Part of a small language model's weights.
Size: 15 layers, MLP 384 GELU.
Architecture: RMSNorm before each block, rotary positions, biases on query, key and value, untied embeddings.
Training: a variant of SOAP for these matrices, 6941 steps.
Each number is 128 + 24 x the weight over the matrix's rms, rounded and kept within 0 to 255. Layers, rows and columns count from 0.

# layer 6 MLP up, 384x96, rms 0.241, rows 327-358, columns 0-47
[[148 110 141 126 100 127 125 118 182 109 112 152 103 132 113 104 113 140 144  65  98 114 141 126 139 133 128 126 111 106 165 104 152 108 136 118 157 115 128 172 162 152 126 109 175 141 136 159]
 [107 144 138 130 115  97 100 121  89 101 138  89  91 143 138  95 129 124 106 125 164 127 151 169 136 104 124 150 124 118 126 125 129 145 158 145  95 138  96 147 129 154 131 146 132 159 107 145]
 [151 155 125 152 146  90  74 121 185  89 122 134 128 121 114 171 154 123 109  92 141 101 152  91 135 157 129 134 125 138 143 128 141 150 165 121  89 126 103 126 111 101 131 111 145 115 105 177]
 [120 111 135 120 141 144 113 125 113  93  92  94 141 122 126 109 101 144 113 117 158 132 170 160 134 119 136 183 122 122 133 121  85 155 135 104 136 139 145 115 140 132 144 166 154 153 145 122]
 [130 135 107 146 143 141 147 101 146 148 112 146 126 129 153 138 145 136  97 153 102 133 126 139 100 157 110 148 116 140 137 138 173 144 106 135 175 128 116 114 120 127 113 120 138 130 148 175]
 [131 140 123  81 100 119 166 131 129 141 130 104 160 146 126 155 131 106 117 126 107 162 119 133  99 156  93 150  96 119 140 108 133 132 152 144 115 160 106  99 167 145 118 119 117 120 141 138]
 [139 145 136  84 165 121 130 146  94 172 119 136 159 119 134 103 117 119 129 132 128  96  88 172 148 148 132 154 126 122  99 126  99 159 114 138 135 130  99 106 146 127 122 113 137 117 131 103]
 [140 118 146 147 106 128 115 132 121 139 107 120 131 143 135 123 139 117 128  92 133 137 108 128  90 113 123 173 123 165  94 146 149 131  96  97 150 151 126 141  97 115 133 151 124 133  69 124]
 [119 151 165 146 142 138 118 144 121 131 159  97  64  88 124 122 133 190 116 128 101  89 167  91 119 122 124 160 110 171 120 123 122 137 140 168 116 115 110 134 114  73  98 138 151 107 105 136]
 [ 88 124 110 110 173  75 146 123 118 123  98 110 113 148 126 128 126 159  81 115 145 112 136 150 129 163 121 186 111 119 134 140 114 126 130 137  87 132 140 132 142 131 114 122 168 172 130 115]
 [137 112 126 124 155 101 132 126 131 108 111 113 124 102 103 130 152  88 126 115 109 143 118 124 158 143 106 151 108 159 136  98 134 132 119 109 164 140  94 125 137 135 157 116 154 138 137 148]
 [125  99 125 137 118 102 129  91 140  96  99 110 119 131  94 126 132 169  92 152  97 146 102 112 119 153 138 167 179 111 152 130  93  67 125 128 171 152 112 133 123 105 158 127 108 134  87 130]
 [111 130 100 147 129  92 146 112 126 145 158 136 129 115 165 134 120 157 123 159 118 121 130 169 144 129 153 100 143 130 132 116 123 154 146 129 136  98 153 132  68 134 109 110 143 116 135 111]
 [102 101 190 158 156 138 120 129 150 116 163 151 112 107 118 144  94  77 130 135 106 134 125 120 132 168 120 118 132 103 109 126 128 161 109 101 120 124 120 106 149 125 153 109 128 153 114 160]
 [111 128 136 109 158 120 116 157 118 140 122 137  83 110 148 129 122 159  86 150 117 136 124 125 113 185 164 153 118 127 126 107 125 138 100  92 123 120 147 144 126 176 119 167 163 137 115 150]
 [136 170  73 118  95 171 115 148 138 107 162 122 122 154 117 141 184 151 119  93  98 109 118  38 145 118 126 147  95 144 133 131  78 117 160 123 126 111 113 127 171 128 105 131 160 138 146 139]
 [187 136  90 119  73 112 100 153 115  94 128 131 128 145 166 126 143 108 163 140 112 132 117 122 106 111 124 101 143 111 134 143  94 151 108  93 124 138 117  99 121 112 150 131 138 141 140 122]
 [166 127 115 159 111 120 124 125  91 122 179 110 108 132 140 152 139 102 121 139 139  51 152 151  91 131 115 114 148 158 117 143 136 162 149 121 157 121 102 121 136 114 125 139 133 113  78  66]
 [124 116 133 120 124 134 132  74 142 152  93 124  96 130 136 116 134 165 104 134 102 129  86 137 109 112 140  96 142 125 116 101 131 141 154  94 126 114 140 146 127 121 142 138 147  91 177 137]
 [110 101 143 120 150 112 175 113 190 120 108  96 112 154 122 126 159 152 125 147 106 118 103 121  81 147 143 172 110 121 152 117 103  89 138 142 137 136 141 146  99 137 137 144 135 107 118 149]
 [196 108 152  98 123 148 126 110 159 118 177  92 117 151 117 133  92 126 104 137  95 147 129  95 176  84 163 151 107  91 133 106 121 161 153 135 122 137 121 119 112 134  95 120 106 108 114  95]
 [116 103 112 127 113 161 114 117 133 116 146 144 149 166 153 130  91 126 160 119 132 127 170 120 132 102 101 107 151 112 159 126 160  53 152 128  73 167  87 130 123 112 123 110 135  84 123 143]
 [127 147 154 107 121 147  96 102 168  69 171 140 141  96  85 148 176 130 133 136 106  58 138  54 110 110  85 119 141 155 142 130 112 129 119 101 105 115 138 122 161 121 137 141 141 128 151 159]
 [149 136 136 171 125 162 141 116 139 123 172 116 100 126 139  95 134 159 123 157 137 158 138 121 161 129 113 117  74 171 128  94 181 108 164 108  81 140 142 146  87 126  86 128 149 138  93 114]
 [160 144 118 102 136 107 131 138 133 130 134 113 150 147 137 145 117 126 114 119 128 151 127 140 142 109 164  96 109 151 136 123 158 143 173 171 135 153 101 119  81 121 127 121 124 108 157 135]
 [125 143 119 129 129 144 138 168 134 138 109 153 138 149 121  82 140 137 124  93 135 148 168 130  75  97 104 155 153 148 108 107 149 136 110 132 136 113 147 139 122 133 106 148 135 139 133 105]
 [133 113 121 113  82 136 170 139  86 133 134 155 140 158 148 144 153 146 146 142 129 155  70 120 128 140 111 123 119 165 124 128 118 102 152 115 140 154 152 164 169 165 125 142 142 111 131 105]
 [157 132 154 111 112 117 102 110 136 117 143 111 138 101  69 154 139 131  98 138 154 136 106 131 120 151 112 124 130 135 101 110  96 170 123 148 138 140  91 135 139 163 165 109 150 116  89 161]
 [175 150  97 191 132 171  78 130 106  98  98 109 111 122 141 104 127 149 142 149  74 105  82 145 112  95 113  99 103 128 135 110 107 192 121 139 117 136 120 131 113 139 101 105 141 117 112 105]
 [115 123 148  82 134 148 158 112  94  89 127 150 124 155 160 121 148  80 148 129 125 134 108 152 141  96 135 167 179 154 122 109 132 152 134 136 105 124 149 123 108 143 115 124 146  99 147 125]
 [120  72 125 113 137 112 123 132 105  91 119 139 121  98 120 106 131 121 139 127 153 125 117 120 162 166 114 135  88 140 153 108 116 143 105  81  95 115 124 166 104 142 104 121 127  97 145 125]
 [ 92  86 112 153 111 125 135 143 126 107 152 135 130 145 109 139 122 149 111 135 128 143 168 127 127 159 140 131 155 161 102 141 122 147 143 143 149 119 119 155 122 116 132 143 161 124 137 110]]
# layer 6 MLP down (transposed), 384x96, rms 0.316, rows 327-358, columns 0-47
[[149 118 152  91 105 148 126 138 134 127  77 121 122 148 109 143 106 119  97  71 130 118 152  79 150 120 112 143  89  99 103 176 145 109 157 179 167 148 103 141 120 158 103 126 134 123 134 159]
 [127 141 126 126 148 102 124 186 112 123 148 137 122 123 129 164 122 105 167 135 155 140 126 143 175 121 127 106 141 136 137 128 152 151 107 139 117 127 112 120 118 114 127 114 129 155 118  99]
 [144 106 132 145 122 130 151 141 127 100 156 144 169 134 129 120 117 144 121 129 149 132 112 131 125 137 131 132 105 138 148 188 122 151 113 133 152 144 138  82 173 105 136 100 101 117 182 130]
 [138 134 106 121 149 105 168 105 132 133 114 163 143 138 124 164 157 112 122 130 148 134 116 124 167 127 137 144 149 112 164 125 120 158 138 111 115 117 109 154 118 128 107  75  74 117 127 117]
 [131 129 145 111 141 139 125 131 113 130 123 121 168  98 151 133 150 122 117 166 132 146  97 168 118  96 112 119 129 131 127 159 143  88 122 129 140 117 133 115 112  94 109 110 139 169 121 125]
 [147 162 118 114 105 103 179  99 145 133 144 159 149 109 125 168 125  97 157 132 144 135 110 116 111 133 139 131  99 120 135 131 126 111 173 138 122 149 139 194 164 115  85 109 115 125 141 133]
 [118 126  93 151 142 122 140 114 127 127 141  86 119 103 114 133 127 125 138 111 124 136 145  92 114 100 140  79 116 108 144 120  99  97 115 167 123  91 123 106 112 112 112 129 127 143 128 158]
 [135 122 101 114 107 101 123 143 132 119 140 113 134 146 100 127 120 128 142  98 156 128 108 115 128 116 162 143 144 141 118 148 120 156 132 133 112 133 110 151 126 138 130 141 108  97 107 145]
 [105 121 114 114 143 160 126 123 161 115 129 146 121 140 125 137 141 139 134  96  97 193 103 143 122 157 127 118  98  94 103 130 134 143 159 128  97 165 163  99 118 112 111 108  81 128 119 106]
 [ 88 154 123 111 178 134 159 139 116 137 136 123 157 136 151 129 134 135 129 146 172 126 109  93 124 141 165 134 156 142 161 107 170 135 139  94 100  96 131 131 136 116 125 104 159 132 164 118]
 [ 86 148  86 122 113 178 169 146 125 115 125 138 111 100 103 106 117 158 147 132 129 124 111  77 144 122  77 106 163 115 109 159 124 135 147 100 117 132 187 183 130 163  98 106 101 105 115 138]
 [ 78 104  72 123 128 123 128 147 139  87 127 125 148 130 163  83 143 172 108 157 141 195 119 165 161 125 169 122 103  91 115  90 112 157 109 126 144 126 132 134 127 153 123 116 131 172 126  93]
 [ 62 122 110 116 121 167 143 133 147 172 153 118 120 102 130 127 117 124 108 128 127 129 111 163 121 144 129 140 132 128 136 118  85 135  96 133 123 127 116 128 161 133 126 154 151 107 156 178]
 [111 132 134 154 152 149 126 132 130 112 108 106 119 142 130 132 106  83 102 154 125 167  95 147  88 116 149 119 171 121  73 101 165 129  98  95 155 139  81 117 116 170 165 190 116 102 125 112]
 [139 155 131 117 120 107 145 118 142 125 134 129 140 102 142  94 106  89 130 130 186 150 119 143  93 138  99 159  94 102 155 148 174 156 133 122 127 115 144 138 158 106 134  79 108 154 188 154]
 [ 79 139 112  65  85 143 145 134  98 164 103 150 122 155 145 157 109 119 116 121 127 101  62 145 144 126 136 124 166 164 135 114 123 179 142 109 126 125 146 170  80  69 111  87 113 118 119 113]
 [107 136 107 108 106 142 141 131 144  96 142 160 116 134 106 125 152 115 113 154 134  96 160 118 125 111 148 125 113 132 143 129 102 127 155 156 140 139 125 100 152 115 124 117 109 158 156  94]
 [ 94 140 124 133 109 153 118 125 144 158 146 153 138 108 107  91 103 143 101 126 130 148 116 119 145 104  90 137 113  91 145 110 120  89 117 119 107 109 142 111 107 164 134 111 109 124 178 181]
 [ 77 110  84 133 166 168 139  83  86 153  73 103 100 137 152 107 102 125 139 108  98 116 131 122  99 146 150 125 196 161 134 120 117 152 128 135 168 106 137 153 112 115 152 167 140 130 130 143]
 [120 110 132 114 142 133 136 111 170 150  95 126 168 153 131 149 160 123 120 170 154 127 141 143  92  96 153 102 150 121 114  78 180 155 200 115  87 156 129 131 123 133 133 115 150 117 139 145]
 [ 94 133 119 119 139 127 106 121 152 139 120 157 121 125 138 129 165 105 131 121 161 115 121 187 112 156  83 112 109 167 134 118  94 136 127 117 117 161 160 134 108 135 145 136 130 149 122 120]
 [132 123  49  96 145 159 101 156 142 139 146 169 159 120 152  85  82 143 153 119 128 112 139 129 115 116  99  97 214 114 158 139 136 116 110 119 119 160 165 169 155 133 170 159 124 122 138 142]
 [146 171 139 122 132  94 152 149 124 151 100 139 141 138 137 124 126 123 119 105 123 165 109 153 107 156 134 118 112 137 106 127 137 177 174  83 114 131 128 126 110 122 139 135 117 121 100  78]
 [ 86 113 102  87 144 105 170 121 161 163 114 132 148 125 124 127 137 103  73 133 156 144 129 133 136 140 123  86 119  87 138 128 141 133 144 110  86 110 135 142  90 110  81 136 167 143  91 156]
 [108 105  96 155 129 118 124 113 148 112 140 154  99 120  86 105 148 109 102 126 124 104 177 119 153 128  99 144 152 130 129 125 130 142 102 137 167 103 115 176 133 157 133 156 150 119 101 153]
 [139 157 130 107 134 139 136 111 105 126 104 145  91  87  93  92 128 126 177 102 129 156 119 108 120 100 158 153 168 163 122 117 143 130 126 148 103 149 112 148 115 126 112 129 165 148 163 144]
 [128 124 137 120 143 126 147 135 135 171 171 133 110 112 145 133 109 121 173 148 139 160 145 173 159 122 108 155 123 120 158 144 120 115 119 110 172  94 154 132 100 144 101 122 138 127  89 124]
 [167  92 162  99 155 151 143 124 116 124 155 128 137 101 103 111 140 136 109 113 143  81 141 128 144 131  99 108 176  81 102 132 122 151 110  92 119 119 133 133  82 132 105 137 103 162 140 140]
 [149 159 110 164 137 156 113 135 154 144 139 166 101  99 114 115 116 153 160 114 123 121 143 142 147 107 126 106 110 137 150 148  83 143 165 143 136 123 104 150  89 101  93 107 141 117 142  97]
 [141 129 152 139 116 157 119 144 149 137 149 148 107 138 146  99  95 161 163 133 139 141 134 106 139 152 134 136 194 155 110 113 122 176  65 133 125 152 135 116 145 121 119 182 148 128 136 137]
 [118 131 101 152 145 136 102 136 139 108 148  97 115  95 134  94 115 139 130 169 152 147 140 131 155 101 108 141 130 168 158 128 164 112 117 112 146 130 145 181  94 115 118 119 131 147 118 134]
 [113 140 134 107 128 148 152 133 109 135 106 136 107 109 119 169 146 112 136 116 124 157 156 110  91 112 104  97 135 112  99 132 147 105 125 132 154 133 127 141 134  85  89 158 135 155 118 134]]